Weights of a small GPT-style language model, trained from scratch on English Wikipedia.
Training: a variant of SOAP for these matrices, 3042 steps.
Each number is 500 + 40 x the weight over the matrix's rms, rounded and kept within 0 to 999. Layers, rows and columns count from 0. Numbers have three digits each.

# gate: layer 4 MLP gate, 512x192, rms 0.115, rows 140-225, columns 144-191
# up: layer 4 MLP up, 512x192, rms 0.115, rows 140-225, columns 144-191
# down: layer 4 MLP down (transposed), 512x192, rms 0.106, rows 140-224, columns 144-191
gate140:489535498445460528501567494518492441477452481529503503524532536544504519506555511443558502489496431470547544529601442447543533427460502482494454
up140:461542522533411502506508498516531549498499488552494525503537498491511535498523494536543517469476512522458452566491478505549483463489510509532508
down140:507448486525549440491482472525464546435539541545533515472438445498474485478528511479466568535527496483483523507424573454555461502478537471488432
gate141:419449495574476553549531507533479514492472531485544496526525495501503457449494426468500545570497499464507499565541495482519508404546473499462499
up141:555467470435522501468505600540517443499457493516538466443453467518501475518498526497485534492529495543506519533493476445483508525513459561465454
down141:552509514459461500506551623481570477512521491524474531468512538502448475515551437494524514501447501494530471464489493467510482526514524503510545
gate142:489492449546534595477467495485500448613517559492520479544444496539444558478567523531536483457464500558511411522522505542438463444547494458443439
up142:494516507530555558393476546524573495525465455490435494524519476599560500518518495418504501494478517510451447454493513563412493510448511498471520
down142:534441466515459521479441515520524459485444534484508515468482569514542471565421502443439471420517475558436512438514550474575506457495534493567469
gate143:413448483497494499524495578520505492515479508459443479519519533466502582472545462499499468462521568512512546492521518523501501554497558551483537
up143:535476447409503485529461470451488497529497500483588434489505542453503441585470504515509480468571491514483541443430511547480462372456460523503458
down143:476487534500518482539461571479540529460576523465543527443488454534500489440494518531538559520423503491565488540479503509541438534447465464529545
gate144:506586499542528498496475426530505543492523540487404539533514490496576502564489523489481495558475510482534459508513449431549436547495447442500468
up144:473466548478480456496525475543530423549506486521446490530492488506508501533475493550454536553489539494533446474443477466455468444530489539491411
down144:527457394535531436508520500497474589438441482459524468491491506551521508517494459513475552459495400558464433509523513471487502491427495513534474
gate145:547457543518539503544509504532515406473559573506439501547550558504504466474449459514515508523514549437403520459493495492494490508527528529475427
up145:452429501430541549483508512476461431458492553513450531451576521485486434446467491485472481540513502467452506507543491543487490522501532491484528
down145:494500499529472496491476470478519494454463591444431518490482479512475566403481520492542527487481495507422523469453480487484474488467492468490568
gate146:568478461532539423391500492567525462494548504484436508505515465520544478536437450519479425443489505546476537562398459438492464493451505484517504
up146:523511516522441550487503530495493538494500464521509551541443496534508564504500517445508556499507522525582508512471472521539564394583445530506460
down146:425462439458568494428492432496597434509449462541454465474498459513526500465507468412443571519514507506546554462481515477496499514488483497609394
gate147:442482529472471517481503590474439501479517500473530514520533441478486493520451483532471554582509472563482482545567533433489522534528467503502523
up147:435530520574501517475524449501506483544439463457465477514508450492499493440514487446424473534552447586433509604470520429498553533550428476502508
down147:528470526454531472456511496516545513509528543583488497480488468523485470467463497520567527488457473513505445371527531588526463570510485466502528
gate148:469469490552462481513500410487542492543421444519447478561496428531444505524509516483556435564507454556538527482494517578408466463500493494548502
up148:456467511514458482520520480450445512517511539536454513584466545524479473462518485493556492549505460585526562472582492540469583417514516531529496
down148:435548544459476528534519492516460503593404478498500467534487531560540427498507508514437492553529451518559493517536488489477499535423509519489414
gate149:389513535478532438525510475500504434550507478514527480503496506500517474527483558523474493511445464552555501515562553560461468523466458467483517
up149:497474543468578569456497492488535467449549509470418486518483432543497511487401474480508521511521497568440556535548445533492435495484474504521512
down149:559473519445423554467458492513539500470502449508447494430498440544488465500530499526539455464480480517533515523563529505469503510479503526539554
gate150:470516563505499491435415506565497491538500499548471511567477499575539490557438424523603571508460538500526535506530482505497443552513525556450488
up150:526495465511499481600467594501544493603501494422519542485469458494514477468575548493532466527535489469504532518579533537467512545465520527480465
down150:493579429454429509465559528521471561459485530487532561579520467430562489495492473560463504511495437498428521479511436528475468541507507496461416
gate151:564550496503527450450467522418502478481432463503478501410497559457503527540538502432566511424471455504453487499504524591544512475526489498536554
up151:430543482430509485517487546566529503486404509517480474532474492586491504432480546525499483473510535434529522537580420439469452497533481501527543
down151:566550485525575462466462487461589567517455573479521592476401548502460491526525499562500521447495371439476455548488490494517458506512490544460535
gate152:524551512531470544474501432493471505520460496516499491486535467520542456487552529427508515506521529494536492563575501532524479529548415508501553
up152:427506474503502483504524566517481537515525520489517497571548484469549530538481472537442517552496456477448468476497532482514424441515508450502540
down152:522535464516572492475599514457529493481556474453541495496527526543493577495482506517488601529487444475471562525548559469409475498506535438451516
gate153:484483497504483492471466428567514504489456489520532474515432484551493579498592373580430459501451543477524508548499493537443467525513503478512487
up153:502483461499496537488513538527472552454481561513445497478516548523500490499530488476448508510510486517514539447460501583438539512464406473505474
down153:558545473510409511523531584492514470479485517472497523478544505513461482520442568510513507450544557530433549506507533541464526448504397497474517
gate154:519543448461414449491542459506509549501531469483485437511452481480502534595510510504527546552543540468539452543519553495483459471533558584481512
up154:474530520451477457600503537422517540503483525515506443489443510541576561478513467465543506520541428467513474532490508476452515506527448458498507
down154:434403532475446465448471459510449465437519472488523558517482528554491465447527513496490496507534477547506500498478516506507492486480469463514531
gate155:553582488526510469503546530454527462524572468496502469483490468424498500506476499480441475510575482562508536512444557508526460468547511479516489
up155:484437525504546526514537503520531460446498569485526584518524425545503498473529464469453520435480547490488512464481480495482500504564470483529557
down155:499505489549418498586496493526523550506548466523522489526564535508491514509448516516458549522562463523461538498458475554432471559513524549447517
gate156:524486495428490503581531523504578500497515465461545453485534435514552453479525468470513491554491544529479483478475501506478547536527500500433475
up156:479519579532429516454435492538485492474499532416476453541437527419524462444569541455498477486535503541495511494491411515442532420486486537431545
down156:483494567474525507422567449487422421461543474537520552436505447532512497451438589482433504554500514454500458485511473465553579449469531440480461
gate157:469583458478483499491487518515468584528484470485495477567554521499558530480530543512448478493549552550464528504477500397528478513620527425524508
up157:497473509509523491580507487480488504552494476475566516451464488451501587501479478511558570444407492463536422497532461496599472511476479415540538
down157:535520509537547561549499509496462521449473482513467433467548509475479478553486520433532479489574510483527514560510536535540453475506571478502486
gate158:480487451537560525539451415475513503498538573509504485484528529531480470478449475507525467544430543479518480521520544539549441462501453552483470
up158:483417433549542459603472480471478540509548500514537510556440510503436506525512478443511455554570503516503527492450491503544538430462549516545542
down158:562564503496445477493497515491473499534453459534482510476487556534523499557479533483510559487485490514530495452530491431453535552485482535479491
gate159:523423477533520569553540461455559434463505439529537467418430550495397475494484507534512536579527491553590522528459565496509501506527525463477491
up159:486462433472469547569454509489529467509511553525461486485481540534514527408464479526482545484502441512524514508500440511518478539500417418486458
down159:464506371484497499541468535528467436480450490457512506533528558443589535501531532486574507527411539384444562579489544477506407489472489449543504
gate160:464535505451486472465477474449509457456491513574494475479470511489539475539471518492422494581531515439506531507500503537586551503506405452528524
up160:439450529505469583550488482515506552511445431531533508509487469470416484433521510507529518490524516542469538441430499512482528513518510546522576
down160:440379508532558492489487511493483456501503535490436556462492461485454504442507504435557519531441539517555511476580535562536570470538579535567480
gate161:485544484528529427490496475560466467443565536518501503473486583517491501530477462537515465493470468490574462512457586438497487487503508475469542
up161:553566562543507520494520472504483533509493497563475485495515511607522497465504572534467575499488548451495543501555455529511459519431565510464506
down161:474468474459505522452508473486494468513518471509526543490468549476507549480490485462466500538544504495481507475446506474590512492515446501501484
gate162:457552429449507492512437530522494467491558499471500527544493481611411521520519529483486520519482521443514521468465540480581449463511500525449487
up162:507556533521477579464482463495531509471524447447495526514497526498442456377483512532518474510552477495535481459463486499559533476468458502389500
down162:520448449483499519455530526490568523489506579541575541477466489534520484463543456543550464488498528588514475507470488435490544489487445468488535
gate163:488477526493491492543542498505402531530582474548515490545486538546459614469473519495477539498461469557516584446513497465490539414517479519541491
up163:495543507504486482543516564494464419388506534488483502480516450530548477511439520422502456555544548406520534530578482485535547494508486516487482
down163:579473504504534461538528461510546464487445501523453484535474503510540486470539479575499410547525574483471423497529471390515585521387500501502508
gate164:504548492480487459586489461503486497459492526442509487522503511476489501585536515442495451625532458474520553514463544445482482538540447497481553
up164:483462493529453524509473463556452502486512525534434516448487498486450535543468512526509408532486523545462492475466562479469469513541465553511522
down164:466511580500506458510535574481543494494471511448542497555504502562520524515496544497498555519557513497479483539527503562487521524518486519508502
gate165:483506552537477470524554489506432531493448591460501500538519561483482446514528525504520581528523544470513576523527540448459510455524460483511500
up165:432499481523526506499541524530491531530509452545473437451433489489546499467496504558611472478455515491485530577484461545452541491475499592474466
down165:464473546527561455455485542496556508501510507457569475450479481525446484463480503472558489457482497590497445460421436506493486511435514526477477
gate166:552493520518603515431506581544481560521519469515531500542491558506528434496432489558494487451559451615429483448414579485474422482427502511541515
up166:515445431490509481493550403514521543521448453461499455492517475493504448554455522476555564496560514531550447498454501513486512466506551498492480
down166:443510547464457546494529506566487445420449496509501517506512519483459559571408456480534493417521568561478551446537510536533566526550460473570460
gate167:506499486509527525543460530453470511541447488614549456477479608502490501461542495491414547504490459530548532452544477449518511465473485579484473
up167:486461430550544506481486489453531451534400501457542447531527583531457529490515563482454501485492444492476489512526480517546534444547475543480520
down167:516534510531494496452555493551540529420514513492496494489521457480498567522506456447511525459456535462444510478485502581515496509573508455519438
gate168:471509458495490524575464512511494549525537411510495516529514472540409504539487534507461498512482524523454540581442504449524490463465561490501494
up168:511506544527490455513508492504513471555528517625512522530462523555486505556487477503517552517491468501475463533516518549506443507517555531567507
down168:473445499492494534441518551497491498515448514443485523559472406486474585515501522474461472563398456463552491573491545554469423458557438503449496
gate169:459491563477495533499545428481491549497509533363520490465542445541456487501506465416468506464465380479502500381483446478553538462511500568537511
up169:577512538458536489533453533533458477540469498480479398462517561508551551456491471405447497490541367550467498452475464547485510527512549501430468
down169:543569547530510434554505492569511455490595566496496500504547498463469494472499503467504450562442582491511436518442497522472490454524477510515448
gate170:558521561514591517496477515506430551537508477520427493436494444484441556469454455463433522496518553466485478450574449421425428524500443485383489
up170:486600541550469538498506494515495531507478489501538463507506506475656491423497567495525481548512485456427499519479509487549520506598567453510504
down170:497568565535385475498537563513508526440441510511564529479408463488457534578539542469497498498542445493384520475410496579453510491498582464375405
gate171:521559513511581541481467493504458454524465459542447489552510573536534523501452563428492443540524510495507492488508572534488460504520444510469513
up171:417610510486553467485487473500491519484499423467408545467542515485494573434492488509522466546551440513467462533463521553525499537436494487486514
down171:476491560546471513505499544539511496458496566459574446558513576478470470457504580527469467541481561508490493481521476482505561442477528545510476
gate172:466418483425554498557523551472512557519473534448461411497508558515553509487531504453567486485499527548544469580467512514532516450521460493447458
up172:561499443512556462482435496539492512537467459498451595535487501507514488456500531498455509506491470498561467485471480445471472517518561487498554
down172:558486533616463470536467474503544497531522498519486463534561562420474574510515509545491558528469578547535432490529511497502398528509524459556477
gate173:445520446434553485448528442552469539553490452496550458510435545522492537577507506502497536511550452453579534472487497525497458476485557472502534
up173:490512509515454531478503493506600522499482508514502596522501508466477466490462478452512532483520425588597538539558470492527541500432401477458427
down173:545532565470453430522535492493421446520488468538461493537525497527549487474501508489462494477545460478486467523518462505516464538552522494464484
gate174:501530510439498497546564506473535568529493511488492451516469488446529518513512524517457523498459455551464444567501597607574458601418556540487468
up174:526459520499469468450560536483462495525466494510505419566515484453457463526515547520396492500475518494565499489474519481481501502464528469523486
down174:481549536594517509522523538554456484603456558472470403549390459443491494531574486521455446498533561483471495498519442453520487538500544454513525
gate175:480551431533498508515528525524461501455470559441471512484464410529436545530511483523541557479498449505510505422483488480500500522550535496487597
up175:505433534482519515455499515497491549528479472520497464471593433510480566495499577488515581480631491550479473464537481424565456496434506510567524
down175:523423448507532506530480448446491513465507510501585451550564455588458490433567574425529467489457521510536513497489584507513514488459470474480430
gate176:483496431502477473464424549527466484505494540515429527582511435582512498491538476502551525529446490502502555579599506527517486494526485464542477
up176:535486549539546544514424496483516558521419497467407538491561483430484538426481550482531557521544433561500510486535524497517540481526547479485422
down176:546483492521461515573522546495427504444439519536571495557505601470504504529473533600462488479534583476510520554521474529507525481409572552503470
gate177:467548522615538451454528524467469454538475457497485482549612441511528485431539471532564540460503551453541408514538511501496509559486489417487548
up177:572522453515497505510511490464424563517492466544482505398485473534497509459445507519506438478510540486514490455503457551430522515545479491573512
down177:450559502558587531472526512500522495528535488463483423563576464510494544423477519514568528508599451489532436489538539509513515501465548479506546
gate178:465459515491441488477485535476539542601487457491485574528515566467406489498528505445484533510435452504552462423478551516505510476432547550466546
up178:494471506477514547511528501490485488428510570522463502466600423480498527511491449493555536469485466490414506508554428475501450523518468524537458
down178:549476491498546479438546510576427503470574354485530549536568457469470513452544530411476530516475478451557472519549563511470539556579447496541458
gate179:484526481538461517520468525491504521544463479547502478439574520543496493467556488505501500489480532569535505461435494459538458518457536505432546
up179:536533442457482571565514595545449511505555562466539563604453420548437523448521472493505452450542537488545394511521516373502539462506502424456500
down179:424491403437510432508508518488462515577526410488482485508478527488615472469476454491457568511406468437541537503591512474512504593532551498493484
gate180:429510473504484565504511527528511505473480542514547551481553545500478474429582484441424481491472485439497483567485526497443557489508510492473573
up180:489517526465486547513485497546488531445463469460561484427524513536506460524475437468472524486519524431472524495494478561575403418441563527509520
down180:480565481486474498495420476543510534408439418522503498490518501396505513493505492444370495474503553477513443539448546471471416537546420513511477
gate181:409595493494528440487563420533491513523436447558463570532460492510467460429447461488474522535443453460486454478493509559488509508483485468550531
up181:473487499432577539560525509494496451495472555542454541533489533512495532516507472526477563453496479416521543467502518487528511497483495454521481
down181:502455486509438522513510444487457504470513503436582480369513439488532507472553442557569418454507442456526514444560475505570568549418537492537458
gate182:454532504590482456444564477525567458524488500464489489510575536464500471464562522540514506446483490490434588473446472544457486562495516432470524
up182:470530492436537482493470524514502407497505467556480452566558518472528503547492537497510486610502513519545438488483505631521472504491454519532488
down182:557481479471509517482490586502505439435442415495419534470480592509475533438447512451527483449480483515567518490510476547489513434504492520506539
gate183:507539504528506460511487504552454495474470489557455546470491545478507526489483513419498471546541493439537541494477546462504573495531490547516523
up183:528591497527530507426429502541465526446519537461448546496490409548433535509418489520491567445483495507547478513491461494474535497492442537481467
down183:458399561440446540519491499442501501486501475486543465472540451469466489462503547472481515469495517518514528498514507482453528497450489515453524
gate184:506534494474484497524423452524540594425450524531498493520527441476460527538525457503537546434498475473498526504461442463502552521502541498446541
up184:481506539430474466451502452495453471480478533488539545500506496453457493482574492431481432525522571411502529443479505524542613519550491505485536
down184:515504484515535513571508493535528490549515536545480481494473470472513543436485468486496461470472508468502515463437483453476467496453496464517552
gate185:496511555549512483490588520554518529475505520494489457537556467488525472545518425548485476537491547486496542577462495555487493491515552471500518
up185:464489477494517487540578472527515424542506496479443439497456464508494475499512542467496492523512475471473485509529537475476415502523570481585442
down185:461519438485528542441498468505433473444507607542514489542498533504467517486483494489516492445443481470476417543487446529467540520478462428519541
gate186:491522535501525485487479536558512535478484503480418489478479473551466459559515588549530529457462444400522503503534551516497485576566514542526509
up186:507475478587549568527508474471484465520460547491461616557537525525410405530463522479505520577503526466475544490538480500502509433503540437508530
down186:507477493480488483524532465543454464523532532487525476514472522474507513457487526443514499521445510516491511464430464443504510536538484474570503
gate187:489508492492497561481580464503488573476525558550535465461518492496500485528569506549473539469517534483514531609502450511537448420535473515500468
up187:508517508493542419509492478506439461489463515426487413463445551448498569488488482517527419472507432492470527429504506462511492536517511451509493
down187:470479492565590453499507538531489399494534539457542484424535484484505496589453475523413462500517522537430449420499513488528460543467518449443531
gate188:556485439545513474529532511485524478503528535421411547508510431507477537508509532552506507514524511496544521429617442417508517493531442543514582
up188:456511530502501574483529494526541492530506563519527507488539482451514494490532470492560479510479543530464507411526571449523491543527504540526496
down188:482505453407481553594489394482509471515545534459518498440485519535500501526470549559494521527503546520534550530471505498481501531521489509411505
gate189:501496475485502526531459580480506403512544504544526500481534510485508451509550605487488482480508481531480556466427470517495471528484452487465501
up189:513572469461521489551519527541486479550558452486466496488551572447525566494562601435496519446456515510488514455521609554498473535486511484426459
down189:473471431562480527365526468453479490439505525472499496418486549488480580499495553460539415428525489426467477421513568522540621509463514490442498
gate190:490511414580463441486457428537481499488520459479561535531531455491499549528487469443522506575489496423511399529492426507505432546462554529525510
up190:601460469567497553487442500516523489501485509470449477536534408475507468479448497471523497486506539497509477475471511480476411472526560498419546
down190:541466518459551592497466504459479435457598520505509526439568510454478557417511549495493599537484485510474533494523445524506451505476446461443502
gate191:515599530460402447547492502472491525571553510459519466496423490464542517481543488488485528470410484566431504454418551529488575506448538491488493
up191:517523522446508479515521548557549458498515525525511511506629532550525511497576541481484545556502406556491504542500489522484539441517504413532497
down191:490418512610513469544504539535518536466467555495556502578554512541447498508457533488519463518558435461477499543496461491475489475459438481527587
gate192:529518516474526521602561400508488472505528541437523529518541573568514502553524556534494463461492474526537506478459471441449484537530538517494488
up192:448505533491480475471467415528542537479519421525453506466586578526511506463511507580540512494487407493471502428566479447500500494493468492511411
down192:524468462438440520522491479469482497551517522475462500576571467499528467526508521473506519454537443549534522494461422538460472489458538570606525
gate193:516567474537436535443457536540509597514478513477560490489509459494495597490601519431548522518508523478498424502545521475553502510548540460502474
up193:538457448503427484554514473477481536535477472522450491455420522519527481451525549537516502439451554484438441477540541467455552514592477456452542
down193:555511550436456489493520479503444528554512474459481568552489553538569526483508515538484522476476595546484586443460477473579486546453486512453501
gate194:581411476519473441574523539564509479477555512524513449470544508447512496530493484562530533637513475514522534507511500524495507402454511452525513
up194:464504478540463459457536580561495454541484438518499446587518456457469477457536530505542461560518499523481502471497444538468578458505447472550540
down194:489469554475555540476503526535502428588593464528509524487514570444446418508547560473486532438485494500483606557456433531510479526473470522494468
gate195:495531463558483449544525480448608484492479547498511470550503539491540387524546446467462410595549488524490506473481509542523517465462498601518543
up195:432498514485440526429485433494505522582516531481516537504501469531453437523508403414544446555576506535564543494468445515597485491497529454559472
down195:394503483455434472435500450466465449509489565509545475557477530494465489535643515561456473496546527579448504450505560523518414519556525488579527
gate196:428430475523501580504513458542489477503474494545497465541535472485486528473510462480508499492493517488464540481523567541484511482547491446530529
up196:511505501463439566474455472461498570524476477507550552495408498486485515502487546440498463479481554495514475560523517514549530478526469548485524
down196:496508481510483515469594488503469469468482525538480515479518529553486533526477552526507542537520540513468447546476552509549552539512459528559497
gate197:513548540511478474516496418552498549474542502497533476563502495497515499526510477503512548510476436518537485567558550479517531495508456523516506
up197:482405483490513489498460481517538531484491482488497552527439548490443517377553524533549472517446448505470507497481435559494535462400532508546532
down197:419453488555502507456453502539500550500502544453550572505468524544582504453548465544552446485491493474445532503514446504515534500483461481576472
gate198:605477468549469447441501480489430512463498482581450480510463445513501448442471507580486522443547574511485478468459509507443482444498462569539498
up198:421515483603518502550461508490448438485486472532530468472538507438511489459452520501472482507475517584450420499502504546550530567517491533494452
down198:435505397562504492523484432429463473511534526571484511529503557524526437513489469478463446547416521511507465573416472497554505539470577491408477
gate199:465447511508506485499533512494491430460536491522496519529489532476448555460561489550471576518499512509560462611493539439478475570503503439495514
up199:530532533494445574552544552479546421499513509441518438553477545513517550497494484477495597533486466536559537538480495493481474540531529485521493
down199:492464495458505501499528467557538490514554499541533502484502541488495491452492496490444508498528504497426504466475467523552469518494458496557491
gate200:488543430475541558580451506460522507528536528471429513528517424472510441516529487573523561554414589411454468517497548433569492432531394458495555
up200:537520495592517458511515492566493412559522519554503458496482451507530504583527535419462455514441495484491557470564495511456455469551437515535550
down200:497568409525525534552472497484508457552598504549487547402419488492459532533448475404543530462492458449510593528510501416417471478470529501448522
gate201:488521511551473532478517509543478579493451540427404411485500568508474483495530483646491468517422461515511484512472486512573501481533491516530569
up201:527532468575539509531552495430460486459461436476427405516533452520503490539486431534482533416488516504461573456491516458559482508486540487449512
down201:503513525515597547559515518538529479478500444546431477541559477439533537560498535518504484495483560491369590487529524500498555449482490523454447
gate202:502470460469477462525517449543501480546450474398551461531609534497479528452424545498474447507460497542445519473463514556482548523549457415471529
up202:523612493471445498496430514534492430564476444484560503517501422487501432426462522507437502508498500440513508508564493500491529449527511505432454
down202:536500468523529437562505510539505461464527497524490467455494482537528513512524485481508531474512478473561492536498448535523461605472450504488433
gate203:463507544508453501526510502489492503514446495529459472500502466500514502557446465427489511490498536587551518509511460547408445528604494520558496
up203:486472489523494471522526431543524492499573527542495528456503455497519535512532478524580482531514467492514436516550501500521564479422467420504524
down203:499459525527545565455497501488549477488504497485461519490386493509570501473531435467518443516463497502507527555529573495545541494458539499474547
gate204:520444561594497570551480508556487504492529551480494492474426556580555482484531546458504496464498512478524465535500557484525551454488547534523513
up204:460461540422493451511475555506529521489508510477521494449576525509469425522490416437480461477487546514364506498453514454516563511512449463469525
down204:524391457498552459453516499418545511478427540529497534489523479523464429552473508628516516451511501525507490445465580414529547547494476486524523
gate205:564571472524474447473454547488525475527558473539508488505466462467533476469508460532507511482586471450482515519420530507513464452562489578491535
up205:467548542541482473466531472526480486548483391447492465468413439514434525541515529473452531545517437519458504539540422522538514554474528510506483
down205:476509444514470478482517533525522444461545497476430507489512494532552471488477519468597610517534462491500495480509514491507532518640503581505519
gate206:574501598518515518437515511424536494527478557498594438425483471499509504499482460522505566511481506546474538476452471516421554509572593542576539
up206:427504455566430503545458495492523551491560459564467499453443421468533507532495550461462471490568439452491456522536551487523496498461565496538607
down206:594520510484483454450446478428517511426495513485451511520505477556582527476434507503498568513496514529545458482386502479518601474480485513455490
gate207:507493486533527504475529471513524478478441420482498510445508457452518477525497506501503513551536529546528463494571513553472479421528500467520413
up207:469553525486519457485561460484459534424484497548480509497574531533565474476558565589503475494544536528490520400587477500519594494533517452525470
down207:527500511477534528511478495500531532493482510479512552506560455522551492579522516513480478511510516459500546614491477525489473505526535485479504
gate208:467466516548504486505486420556486482474441443494411485538554511490468523511462543488516558456499502441490453470492487501421479514508494493549532
up208:500478510510482482584477568476517555445425400455491498532522489455435429473570497475564467410494536413500437502437566517538488536514516469467466
down208:458513460515508579481609502488497400494466447485601487525478596504488486478492514456577527498435536525516557499453498481537462506471532526514449
gate209:505516458470477555492457507462504487530517491461399456454517461510432469521531552516412544520509471537474552580506416503482450493422476435578491
up209:519496496518542473566493446526497484463457464471572533563464576500519476496487563518537518551584478457427473528521609494496516456510538544465527
down209:509424410556457537469533519543483468485517495530434512559528464491507493457519542471518476503518490509505524499438517490589512497449532477503444
gate210:435473513491501455516510542528400526448431498442551468529510529498495560442503461461488486510461532545378448521553503505480498578375446531499506
up210:530537537520544496461528492474469429542517529505407542465521514449426513557508510504428491492490447442462525570517446479572474563527566477462454
down210:442535485513470494486514476553477519493461483528462414515496523520513498530502450510496466555483422549549498521474564446468456449504448540548497
gate211:450433503479510535576526446449501520537480479464435488531503547481454471522565484477503451525458533485535461451496530509499510449433428510517462
up211:419495562504517513482538447451546501498504501502519499475497533499452541492502568492526503468507507479480501478482441552450491499464518512489539
down211:553464512471578581471515500565451425535495577581504487535526467479519463468482539500460480464521510502498522446495473454497454506468568499512546
gate212:567565471503491492543490561475484473451495449509456505576485507523524434476518578562551529511542496487532573485477484512536496495522509522471459
up212:539554495534477484426535549514471440486511489517534475461450515486455537492526484517527514484475480470493517489496578527547412493530474505548528
down212:474514451518482494486504443537520530526480497425442511485497527570547496460446488460558485615521570521496531552513491496489524517454572426511522
gate213:446474533471524510547491549493435509473492453487486448514483454437561487509518519543554444479514555547453487573498475531499419538507575546476546
up213:444530528517505535477487443493481496510528485426542542585537562476460531441627567526507436535495551423485511559536519521502444481508513555519510
down213:493472536423524474511512489443464531555436459455479482563517566413467528594497538572452490482536508504479528625433490542516423467542491528473561
gate214:552475537451486501574486568512508525489552502519508500486476492472491537478502503411425461537515534481453470510445519410458461493474478465499495
up214:460548542475400466453510464494451512529514521413514510525526480460436491573469553553492533479443522538510505489513509539525526549526590543438531
down214:545494491384473548482480524509512435483487463517475433490501504564448487478529552478410571457467562507493520556457495447536495508476519554483508
gate215:396481477496525525562534523474479487553483519441494442477491494451593506513499521546515449530508524615477483552517514453459541449497503568513496
up215:503519520448478465551512514511386501511511588513513483494505487479505498493534508507458505494479444474526527516500557487408546497535484473456495
down215:528556496464529464504569542517422443501537522527525532396521591600453558507406447444533475543458476535502496529490482540437572511503416513421448
gate216:467487444505456490504483471535544524484499463489471511562542509502466538480509443425539514478535507538520477529532498456459463527477450498492518
up216:481527503463427406516481534520491462425529496504428502425465484548476432508446507510533466533467492513500553500463508512526481413564483525571474
down216:508478493499483545550468494524478505495546456520452493518465562527475522530520486546508510550517482471486525550508549584557530472515481524441443
gate217:481518453505516513558443506526521483487509482536453517460515437457498514469463526532527534552536486554508457523547435525559535466502447560477567
up217:448533527520474535447411473425568504463513472504448576483513464506523483449473546466451497499450540535527575456525506527547463475512432471475517
down217:517439580479505559496496500486536523483419486496471481529494512477455430465486486515465405530472483510502455452534515483499579432485592527480532
gate218:483559442512483492527540534535476568534494543548498520496432535430482555532533514482405527412432532459472601478457542472469482464505572445535479
up218:524480461480494447477513497484490512510493601531467442481584452561515543423447524527474476433528473526551419576481551553594535488428457499501579
down218:503488522566488475526540507510518457479443533440515501519498416594523539557488496435441507556503548470499431540464479558567440563470526508479527
gate219:505456430568494482464568514499520465475460472447504464549472566517485501469509544495504526502539454415459498469506449470584512513538549534503540
up219:502505444476521514539532539518566402566531463518450498505438489514506525505551473574583426434480499538500494472527516507471481521574515526523491
down219:474481471529439490484512495514498445521526527491540511481521422441483516600413401477473433556499561502504513452502442504526477554515443491435454
gate220:474519519575480487495444531479408532548517538568454425561475561459530539520463541511437502570481577426412411484524549521523509480516496522494434
up220:429502506429506520527438565540497512499503499477517517507514552410451447508496450548497484512491450525555428509420542476414494452565596483603383
down220:487496504435518487476458474489500514467539513525482499476569453568457520441476528438536563542476429569504494434437455452431503467476503463516529
gate221:564486470509588535506485508460527540443477489494562571518530496492544453538512509535468459495586593451498396570555562503505504407492539499473500
up221:465539517473485503484472513537587496466507498539483497433489415489489465469543446516529520527431506539472482512422455460463452535492534519486508
down221:487497464461570569479533509486504418531480430511504391545549424422449453496452467560529460497613558542491472501526487530527480442558518498485512
gate222:516502502491452494522475510493511464558566493535493503468469548450556498457522510532456520481500555440555489428520486499456431569490522518486502
up222:522463554535505544487526566486465523535466481496522444506492458548436374481454562458514579493501491537470521498467473515489474517528446450467465
down222:524514532514572484441606533440450428512506492519531434484465484560493445474492495440550570486442554542432532468510542487489537514450513524556448
gate223:510449501441491557503494423534505543406422534508531441503537501439469417473529444462452467525482492482464516513485529519524565488567458530499561
up223:501426535475485507506507486496423464442486508542488566553520524473600495556493457521495512450575529607534525517458515448535575601507552477457466
down223:514505475500467601505445478501548487482516499512452476455539538521531455488436525427507536496454509494499492494442443457525484464403536505510495
gate224:461593488441529501448460513522475522484473515513507535527551507512485526511472523548515466525547612429506556481515563507497465505524520507538483
up224:482509530507478458479522589558544462528478506503531463538431541435529511492522487525443501475535454533469547492524534494497445523475509474492530
down224:529513486499537485522467494462465475551527482554495518512539517444558470515476536500538500502474564449527476535401531461476446531525494528483443
gate225:508456499504524467516434470464500462446471516456497480539495533520536398465512489460503442454499513499500518478464547510494456492488500515481572
up225:455480535508536446530531468483491542485440523510553472481486536477438480476549467515542460430504459544558495491500533501441525481573508451500560